Part of a small language model's weights.
Size: 10 layers, MLP 320 squared ReGLU.
Architecture: LayerNorm before each block, rotary positions, no biases in attention or MLP, normalized queries and keys, capped logits.
Each number is 50 + 10 x the weight over its row's rms, rounded and kept within 0 to 99. Layers, rows and columns count from 0. The size before them is the row's rms in percent of the matrix's.

# layer 7 attention key, 128x128, rms 0.0662, rows 0-127, columns 32-63
084:63 50 51 44 72 44 53 56 31 64 37 59 69 50 62 35 47 47 38 61 61 46 40 49 65 52 49 57 55 47 50 45
059:40 59 45 35 42 52 46 51 74 59 51 53 49 39 44 43 55 52 58 49 37 53 52 56 54 38 56 48 37 56 58 50
095:41 58 37 49 56 60 48 54 71 58 33 42 42 33 33 37 49 57 57 54 42 45 55 49 49 38 45 60 40 57 58 56
078:43 49 63 42 49 52 46 53 31 42 56 61 54 47 48 60 46 42 51 60 57 43 45 51 46 65 52 51 64 39 60 44
135:44 50 39 49 70 51 57 45 57 54 40 32 39 49 49 48 56 44 49 57 50 58 51 55 51 38 46 53 38 49 42 55
099:51 48 47 63 70 37 28 60 44 33 49 60 54 62 62 55 69 35 44 71 26 48 55 41 34 42 39 58 40 43 44 51
108:54 41 50 30 63 48 39 59 61 55 54 66 43 52 41 61 60 49 51 44 50 51 54 53 43 41 41 23 46 43 39 43
107:50 61 23 60 55 63 55 46 59 66 61 49 40 43 43 47 46 42 53 56 56 46 49 40 57 75 44 57 59 40 61 50
107:56 49 61 63 41 44 51 44 42 42 58 46 65 54 61 55 43 58 39 47 62 30 34 54 55 43 64 60 58 56 58 50
063:53 38 47 58 63 62 50 56 29 66 52 39 70 46 36 58 56 47 21 49 50 39 41 32 53 43 50 46 48 59 51 48
072:52 41 52 60 43 46 61 51 33 47 55 48 61 40 51 45 46 50 34 42 68 32 32 43 46 68 53 51 61 36 54 51
073:64 55 69 47 48 36 58 44 30 50 61 72 45 53 66 58 56 40 41 44 53 62 60 47 41 62 56 40 66 41 35 46
073:55 53 55 46 42 58 68 52 59 65 45 30 46 58 53 56 55 72 54 46 52 45 43 48 64 39 59 53 43 55 42 45
089:56 62 56 60 21 56 47 34 49 61 58 58 50 52 41 58 34 37 40 42 39 55 52 67 50 51 51 49 54 52 50 41
119:26 28 65 49 66 34 54 54 64 47 56 69 48 68 44 35 49 29 55 37 55 44 51 52 50 45 32 41 48 31 55 55
105:52 52 36 55 51 57 45 29 48 60 50 41 57 43 59 51 37 32 69 69 52 55 64 46 36 47 39 69 46 41 56 55
106:43 52 42 55 67 57 44 45 62 49 51 74 45 52 54 55 64 62 49 40 48 37 51 62 48 57 48 50 52 57 54 51
092:45 48 38 57 54 56 39 59 57 50 50 42 41 46 46 58 47 59 31 47 62 50 48 36 47 54 43 57 52 52 39 57
110:67 55 42 47 55 47 40 62 32 53 52 48 57 51 48 56 50 49 39 56 33 63 50 30 48 43 53 50 35 65 58 44
110:46 34 58 60 34 30 52 59 37 48 52 56 62 62 44 50 71 30 55 58 50 60 33 42 54 34 53 48 30 51 51 56
097:58 52 43 65 69 59 39 63 34 76 50 77 46 57 53 36 62 57 46 55 41 49 54 36 70 36 49 63 57 45 41 53
090:66 47 45 53 33 42 48 59 47 46 36 59 54 54 50 38 47 42 50 43 46 61 53 51 43 77 42 54 47 46 42 40
096:72 52 48 46 57 71 38 34 47 64 23 57 34 35 55 46 43 61 40 48 58 60 44 61 60 63 37 48 57 58 29 63
102:57 36 50 42 40 38 28 33 51 44 54 58 61 52 41 49 48 36 38 57 41 46 45 44 55 67 44 43 34 47 43 57
112:43 64 49 47 75 41 73 40 43 42 47 35 45 50 40 50 52 43 47 47 34 52 49 37 56 59 55 59 52 66 47 55
103:38 38 36 40 74 66 59 48 42 55 55 42 56 57 60 66 49 59 55 45 45 41 49 49 51 28 62 48 46 70 46 64
104:53 40 55 44 85 31 46 66 37 42 49 69 59 47 52 41 52 60 50 50 44 56 52 37 59 46 39 49 29 74 52 73
088:56 67 70 48 40 63 38 37 31 65 53 65 55 29 47 42 50 41 45 32 41 57 35 57 48 47 47 52 55 43 41 44
109:64 53 52 57 58 47 55 66 48 55 59 51 41 52 37 47 39 51 62 54 62 39 62 48 54 53 48 53 43 60 57 47
093:45 53 53 59 44 49 69 38 59 57 57 33 42 54 42 37 42 52 54 49 53 45 52 64 46 42 57 54 53 27 45 41
109:50 51 46 46 55 46 43 37 45 47 65 59 63 69 68 56 64 44 49 66 43 67 39 31 51 32 46 60 49 44 54 35
121:40 48 35 44 35 69 38 33 45 50 42 46 59 67 49 39 58 51 60 52 63 57 58 58 61 45 61 32 70 34 57 40
107:53 67 57 60 48 57 52 48 55 66 55 56 58 20 53 57 50 58 40 50 41 39 45 26 60 59 52 57 62 44 57 55
110:39 50 76 46 42 34 45 43 40 53 48 57 62 49 46 66 56 63 74 51 48 56 44 54 65 33 65 42 40 52 60 31
098:60 42 53 45 36 63 54 38 58 50 55 61 36 54 47 53 54 70 58 37 60 29 47 64 59 44 52 46 64 54 52 43
095:43 40 40 56 34 57 68 46 51 47 51 21 49 41 37 62 29 39 28 67 52 45 47 61 47 46 59 57 48 28 48 50
098:56 49 41 53 78 50 53 60 52 52 51 52 44 47 49 33 45 49 52 39 45 55 50 50 49 27 49 35 38 47 44 48
097:34 51 62 42 36 47 62 73 60 60 28 63 56 35 54 51 41 61 33 49 53 32 61 51 61 63 48 43 53 41 49 57
099:40 66 54 53 76 51 53 38 53 45 52 50 40 42 65 40 47 36 65 57 50 62 57 51 56 35 27 48 50 47 50 48
113:50 38 36 48 47 57 56 49 56 65 20 38 34 52 58 61 48 30 40 41 59 50 55 68 39 59 29 50 56 46 44 58
110:57 42 36 44 51 64 52 48 50 57 36 32 28 49 41 60 55 52 41 38 76 36 51 78 53 51 50 47 78 54 52 56
122:50 40 49 49 18 43 41 46 50 57 50 60 50 50 50 46 44 58 58 45 51 66 39 45 49 73 47 36 54 44 48 54
109:48 56 38 46 66 62 57 49 38 72 59 32 40 57 39 50 42 60 60 51 63 41 59 41 54 51 58 41 61 55 60 52
096:44 53 49 55 56 17 38 66 40 30 64 61 60 55 63 49 50 66 48 55 46 55 41 53 62 31 47 56 39 67 41 79
089:45 52 52 48 69 42 54 69 49 42 58 48 50 59 69 29 45 52 69 43 43 50 45 42 51 29 52 52 59 63 34 54
109:61 53 55 51 53 57 55 51 43 43 27 47 25 29 50 55 48 52 53 50 58 60 50 50 39 68 45 52 65 44 27 72
108:63 52 42 59 56 50 42 52 37 62 41 61 72 58 45 32 50 40 43 42 37 48 51 36 45 42 50 47 48 58 50 55
100:45 49 56 46 70 63 24 52 52 45 64 41 42 70 54 46 34 53 60 46 65 39 44 75 49 63 51 35 45 44 53 61
105:63 81 48 41 49 53 45 55 49 34 49 51 49 50 35 42 59 39 45 62 40 46 78 43 36 42 47 51 41 40 37 46
102:49 64 38 45 44 39 40 34 50 46 49 53 52 63 40 61 56 46 53 52 43 83 65 47 52 56 44 54 38 60 43 57
094:38 57 51 53 50 40 51 40 54 40 56 53 61 60 44 54 57 49 61 42 31 32 47 64 38 53 56 54 55 43 56 48
084:41 55 29 66 65 58 41 51 65 34 49 47 42 55 65 52 48 62 47 62 31 48 48 57 46 52 58 49 80 62 46 52
107:51 58 46 31 58 43 47 51 62 41 54 59 55 65 37 47 54 61 47 50 45 62 49 36 60 49 67 43 45 52 40 42
108:44 55 68 42 72 41 51 58 51 43 47 71 66 61 55 52 58 42 47 52 41 47 43 47 70 38 49 42 24 70 58 52
090:49 54 61 58 56 35 56 64 49 51 71 52 60 45 54 43 47 38 46 62 62 49 49 40 61 62 50 37 47 53 49 61
104:62 60 45 55 74 50 44 73 44 60 57 39 57 61 60 31 37 41 60 59 65 31 24 44 54 42 56 50 42 39 63 59
095:46 52 52 63 29 49 43 39 57 57 39 52 52 46 42 62 48 57 62 51 40 61 57 60 48 87 33 51 57 39 32 40
106:40 53 43 43 44 47 53 28 62 39 37 51 61 65 52 59 57 50 65 51 56 56 55 81 45 45 47 45 49 44 44 32
095:59 53 55 57 53 56 30 49 49 45 41 55 45 52 55 44 58 40 33 45 48 46 54 31 61 54 44 43 36 29 37 44
105:58 45 36 42 56 63 55 71 45 53 46 66 54 72 46 38 52 57 51 48 45 43 47 30 72 53 56 62 35 53 61 39
099:40 57 55 53 42 50 55 54 66 36 39 48 58 48 49 61 55 38 58 48 51 54 48 64 47 47 41 59 67 51 56 28
099:56 42 54 46 59 58 34 26 52 65 30 50 40 58 49 29 44 62 51 38 64 39 48 57 65 49 45 40 67 44 34 60
111:56 61 41 51 49 51 46 47 43 51 41 48 31 45 49 51 51 64 66 66 57 70 54 65 64 61 45 48 51 49 46 55
105:62 44 52 36 47 59 43 46 43 65 43 36 35 56 41 45 26 52 62 61 69 43 50 55 62 41 51 42 58 42 58 43
028:54 49 53 54 76 52 55 44 26 56 66 31 53 55 31 48 50 37 49 50 46 61 45 44 40 37 51 54 49 33 49 40
035:41 40 41 66 60 63 57 55 32 66 54 52 57 58 43 37 46 48 51 59 57 55 35 57 42 56 41 75 64 51 64 42
028:59 52 64 37 63 44 32 51 55 33 46 47 37 45 56 70 56 54 51 40 52 34 48 52 56 54 63 44 44 44 48 49
053:47 63 51 53 58 66 56 44 35 64 37 52 65 43 49 44 52 59 59 65 57 56 53 56 65 60 53 49 53 49 59 42
060:51 69 53 44 52 59 51 64 63 43 45 58 49 45 56 58 57 74 47 40 29 34 51 59 62 57 57 55 61 68 58 42
108:40 41 70 52 38 59 61 39 49 61 50 38 47 42 49 49 44 44 47 45 60 57 36 56 63 54 47 40 54 34 46 51
101:39 58 63 47 54 45 50 61 51 49 51 58 53 47 57 46 55 58 34 51 55 46 48 48 67 56 53 43 38 34 40 56
091:40 41 55 44 37 28 70 48 47 40 71 46 61 60 43 49 43 59 56 55 49 50 47 39 61 73 69 41 38 47 63 37
022:49 56 51 36 28 56 47 53 60 51 48 73 41 50 58 48 39 59 62 37 64 43 55 40 87 79 46 45 50 51 42 62
046:63 62 44 40 54 64 49 50 53 54 42 51 27 43 53 57 35 68 53 43 58 39 54 67 66 65 54 53 74 47 60 56
033:39 50 54 47 34 36 47 48 60 45 50 55 51 51 58 52 46 44 46 39 35 51 59 38 45 31 43 36 48 58 55 74
057:74 54 55 43 53 66 41 53 52 47 46 51 46 50 52 66 48 54 51 44 61 38 59 59 55 72 45 48 53 32 64 41
106:67 51 51 47 40 57 44 54 51 59 39 64 54 43 52 51 45 53 49 46 61 40 58 51 48 55 49 49 52 47 76 47
112:61 59 48 46 28 57 55 44 40 42 53 41 59 55 45 58 51 57 54 51 54 52 47 64 37 47 64 43 55 53 52 43
102:38 48 53 58 60 33 42 36 53 28 72 50 73 61 53 51 56 36 46 56 29 35 40 54 36 50 57 46 42 68 56 57
109:51 42 73 34 52 44 48 54 46 60 36 67 53 53 59 37 54 59 60 42 51 55 59 45 64 36 46 42 37 45 48 50
098:57 43 43 68 58 66 45 48 41 66 43 37 45 51 63 65 48 30 35 58 44 51 51 40 50 34 34 52 36 57 48 57
110:57 69 58 48 45 41 48 45 39 53 66 53 64 53 48 58 59 57 62 43 37 52 41 42 43 84 60 51 39 69 66 30
104:49 65 51 64 43 46 56 49 66 49 46 61 57 50 58 51 49 51 54 55 49 43 62 56 69 45 54 59 57 43 52 42
116:28 67 51 65 57 42 62 36 58 58 55 49 61 54 52 63 65 43 58 45 22 61 55 56 54 49 46 49 57 54 53 40
109:58 68 46 55 45 52 54 54 46 27 30 50 44 28 47 71 62 54 55 53 26 50 61 45 22 59 61 69 48 49 36 61
114:29 42 40 47 75 65 52 58 67 47 40 57 55 55 66 38 51 44 42 40 58 40 48 56 53 39 52 37 67 60 63 48
102:64 49 34 41 45 57 33 52 46 60 37 63 52 65 56 49 65 54 45 51 41 49 60 32 62 59 43 45 49 48 48 59
103:55 64 67 52 73 47 51 42 48 51 29 64 40 45 54 45 45 55 53 39 29 43 58 49 47 40 43 46 64 51 36 78
113:43 52 50 64 65 34 55 53 50 35 55 43 37 33 42 51 46 36 56 55 53 62 57 69 42 61 38 50 51 67 55 68
102:58 42 38 53 39 63 47 52 55 45 30 37 47 52 56 65 63 29 30 45 41 57 44 55 47 40 35 48 62 46 41 49
101:45 58 68 37 72 49 37 51 39 37 36 61 51 44 53 59 62 54 63 53 49 64 58 54 41 30 50 43 30 45 30 56
115:56 46 75 40 45 46 48 62 58 37 44 74 52 32 47 39 54 63 46 32 61 43 47 62 58 53 53 25 51 48 50 50
099:47 51 39 52 37 63 61 44 39 66 62 30 56 35 41 59 39 54 35 60 64 46 43 47 63 51 67 51 49 45 47 53
101:45 54 47 47 43 49 60 53 51 50 51 65 64 49 43 44 68 33 30 52 36 58 45 37 40 55 45 54 32 43 57 46
118:43 31 56 46 52 41 52 52 49 52 30 53 58 49 51 49 52 51 62 35 58 64 31 51 63 29 48 44 55 52 49 21
106:59 58 62 52 54 58 55 56 54 72 45 58 31 34 65 46 42 60 37 25 35 57 48 51 44 58 42 52 58 43 35 58
114:60 41 43 40 49 68 56 34 49 69 49 54 54 42 46 49 50 59 43 50 59 44 44 57 59 58 56 51 47 33 50 41
103:56 38 56 55 51 38 41 58 47 43 55 69 51 44 53 63 72 42 38 51 45 53 41 52 56 38 37 42 31 55 53 46
108:52 35 51 51 59 46 34 43 61 24 33 55 53 36 54 62 51 42 54 61 51 50 57 49 48 67 38 36 41 40 53 61
105:37 49 57 73 40 48 43 62 57 55 58 49 61 50 48 48 58 40 38 32 47 49 37 60 56 50 45 55 50 51 64 51
106:41 44 41 36 59 45 67 37 44 42 55 69 63 57 44 42 67 64 62 48 42 69 54 47 63 34 66 45 46 57 42 33
090:47 58 52 48 57 59 42 45 44 39 45 61 50 37 47 57 77 66 32 41 35 51 47 46 47 58 67 58 56 42 32 47
099:45 48 44 52 55 39 51 43 48 47 45 37 57 64 44 53 51 30 56 73 45 57 58 48 59 33 43 56 29 50 68 40
092:64 59 54 51 38 56 49 59 34 43 51 39 46 55 61 48 41 46 60 62 60 61 42 65 49 37 51 45 27 33 33 37
102:35 54 45 62 57 67 53 34 46 71 45 49 51 60 61 52 58 56 58 44 63 49 47 71 55 41 53 43 57 57 52 51
109:72 60 49 53 76 63 37 64 33 61 40 39 32 53 54 48 53 47 45 57 52 52 55 27 56 59 40 51 50 44 37 63
101:55 74 50 58 70 53 42 30 43 51 44 36 35 37 52 59 62 42 70 60 33 61 55 53 34 55 41 62 64 53 59 49
123:44 48 45 39 55 54 51 60 59 53 67 55 63 57 48 43 40 55 64 53 65 26 46 55 56 24 64 44 50 37 62 41
112:39 33 47 53 59 38 52 59 58 57 48 64 57 52 61 52 47 60 46 45 57 41 53 48 58 64 55 53 37 54 53 61
093:50 50 39 51 48 46 34 64 41 56 55 60 60 63 55 50 47 66 41 58 50 40 42 36 56 62 57 55 39 68 49 54
097:65 35 48 56 63 60 54 52 45 44 24 49 51 44 57 35 46 35 23 35 44 40 54 49 56 57 46 52 47 50 48 68
096:45 38 42 52 31 58 54 37 51 56 56 43 52 53 42 65 62 61 67 49 59 58 40 70 61 46 61 50 55 55 46 32
109:49 51 42 49 29 54 61 46 53 38 46 43 42 50 57 53 64 44 60 46 64 66 67 69 45 56 43 59 68 28 43 43
094:39 45 55 44 74 47 48 46 64 58 31 62 40 49 56 60 56 49 47 46 54 37 61 61 49 82 51 52 52 53 58 54
103:40 54 58 69 51 40 59 43 50 54 67 56 44 45 64 51 39 54 61 52 59 54 54 57 43 63 28 44 50 49 73 58
117:51 39 36 39 67 73 55 35 45 51 41 32 39 61 56 45 43 47 42 53 67 53 48 72 51 35 47 48 66 41 48 62
120:54 46 42 57 70 42 56 60 54 38 57 51 34 63 50 33 47 38 52 50 42 51 61 44 41 42 38 61 45 45 42 58
102:39 32 36 48 71 42 43 55 47 21 57 58 58 60 52 48 62 50 62 51 49 38 50 47 47 21 55 50 59 59 62 53
110:50 50 31 50 54 56 51 57 56 55 47 39 56 61 39 40 55 24 33 60 45 44 56 43 47 51 46 46 40 44 79 50
102:69 40 46 48 66 54 53 51 50 58 58 59 66 45 51 34 53 52 54 40 50 54 54 46 59 43 40 46 27 77 42 55
106:54 56 65 62 44 40 49 39 50 52 86 42 54 47 32 52 46 36 42 58 36 37 39 50 44 30 58 39 50 46 58 40
106:48 37 41 36 59 45 38 62 55 31 59 61 51 51 45 67 61 57 43 53 54 40 46 45 39 35 61 39 38 56 54 67
106:53 42 46 41 56 63 36 53 44 60 50 47 51 51 63 59 48 64 45 42 59 32 38 38 51 42 59 36 54 43 35 61
123:52 54 41 56 42 32 50 52 36 42 71 55 67 63 45 63 59 41 45 62 37 70 48 19 45 49 52 53 40 64 44 54
100:47 47 58 60 60 42 52 57 54 56 47 52 46 31 61 44 37 53 48 55 39 45 75 55 50 67 38 50 50 49 49 62
102:62 64 46 61 73 73 48 49 51 64 50 40 36 38 68 34 31 49 52 48 67 38 51 54 56 72 33 57 54 47 60 63
115:48 36 42 65 50 45 49 50 45 30 50 42 34 63 53 40 61 28 46 55 61 57 58 40 48 29 42 56 51 38 30 61
104:68 57 37 50 59 76 46 59 45 63 62 54 42 35 45 28 37 69 46 44 46 27 50 30 59 35 59 57 64 49 46 50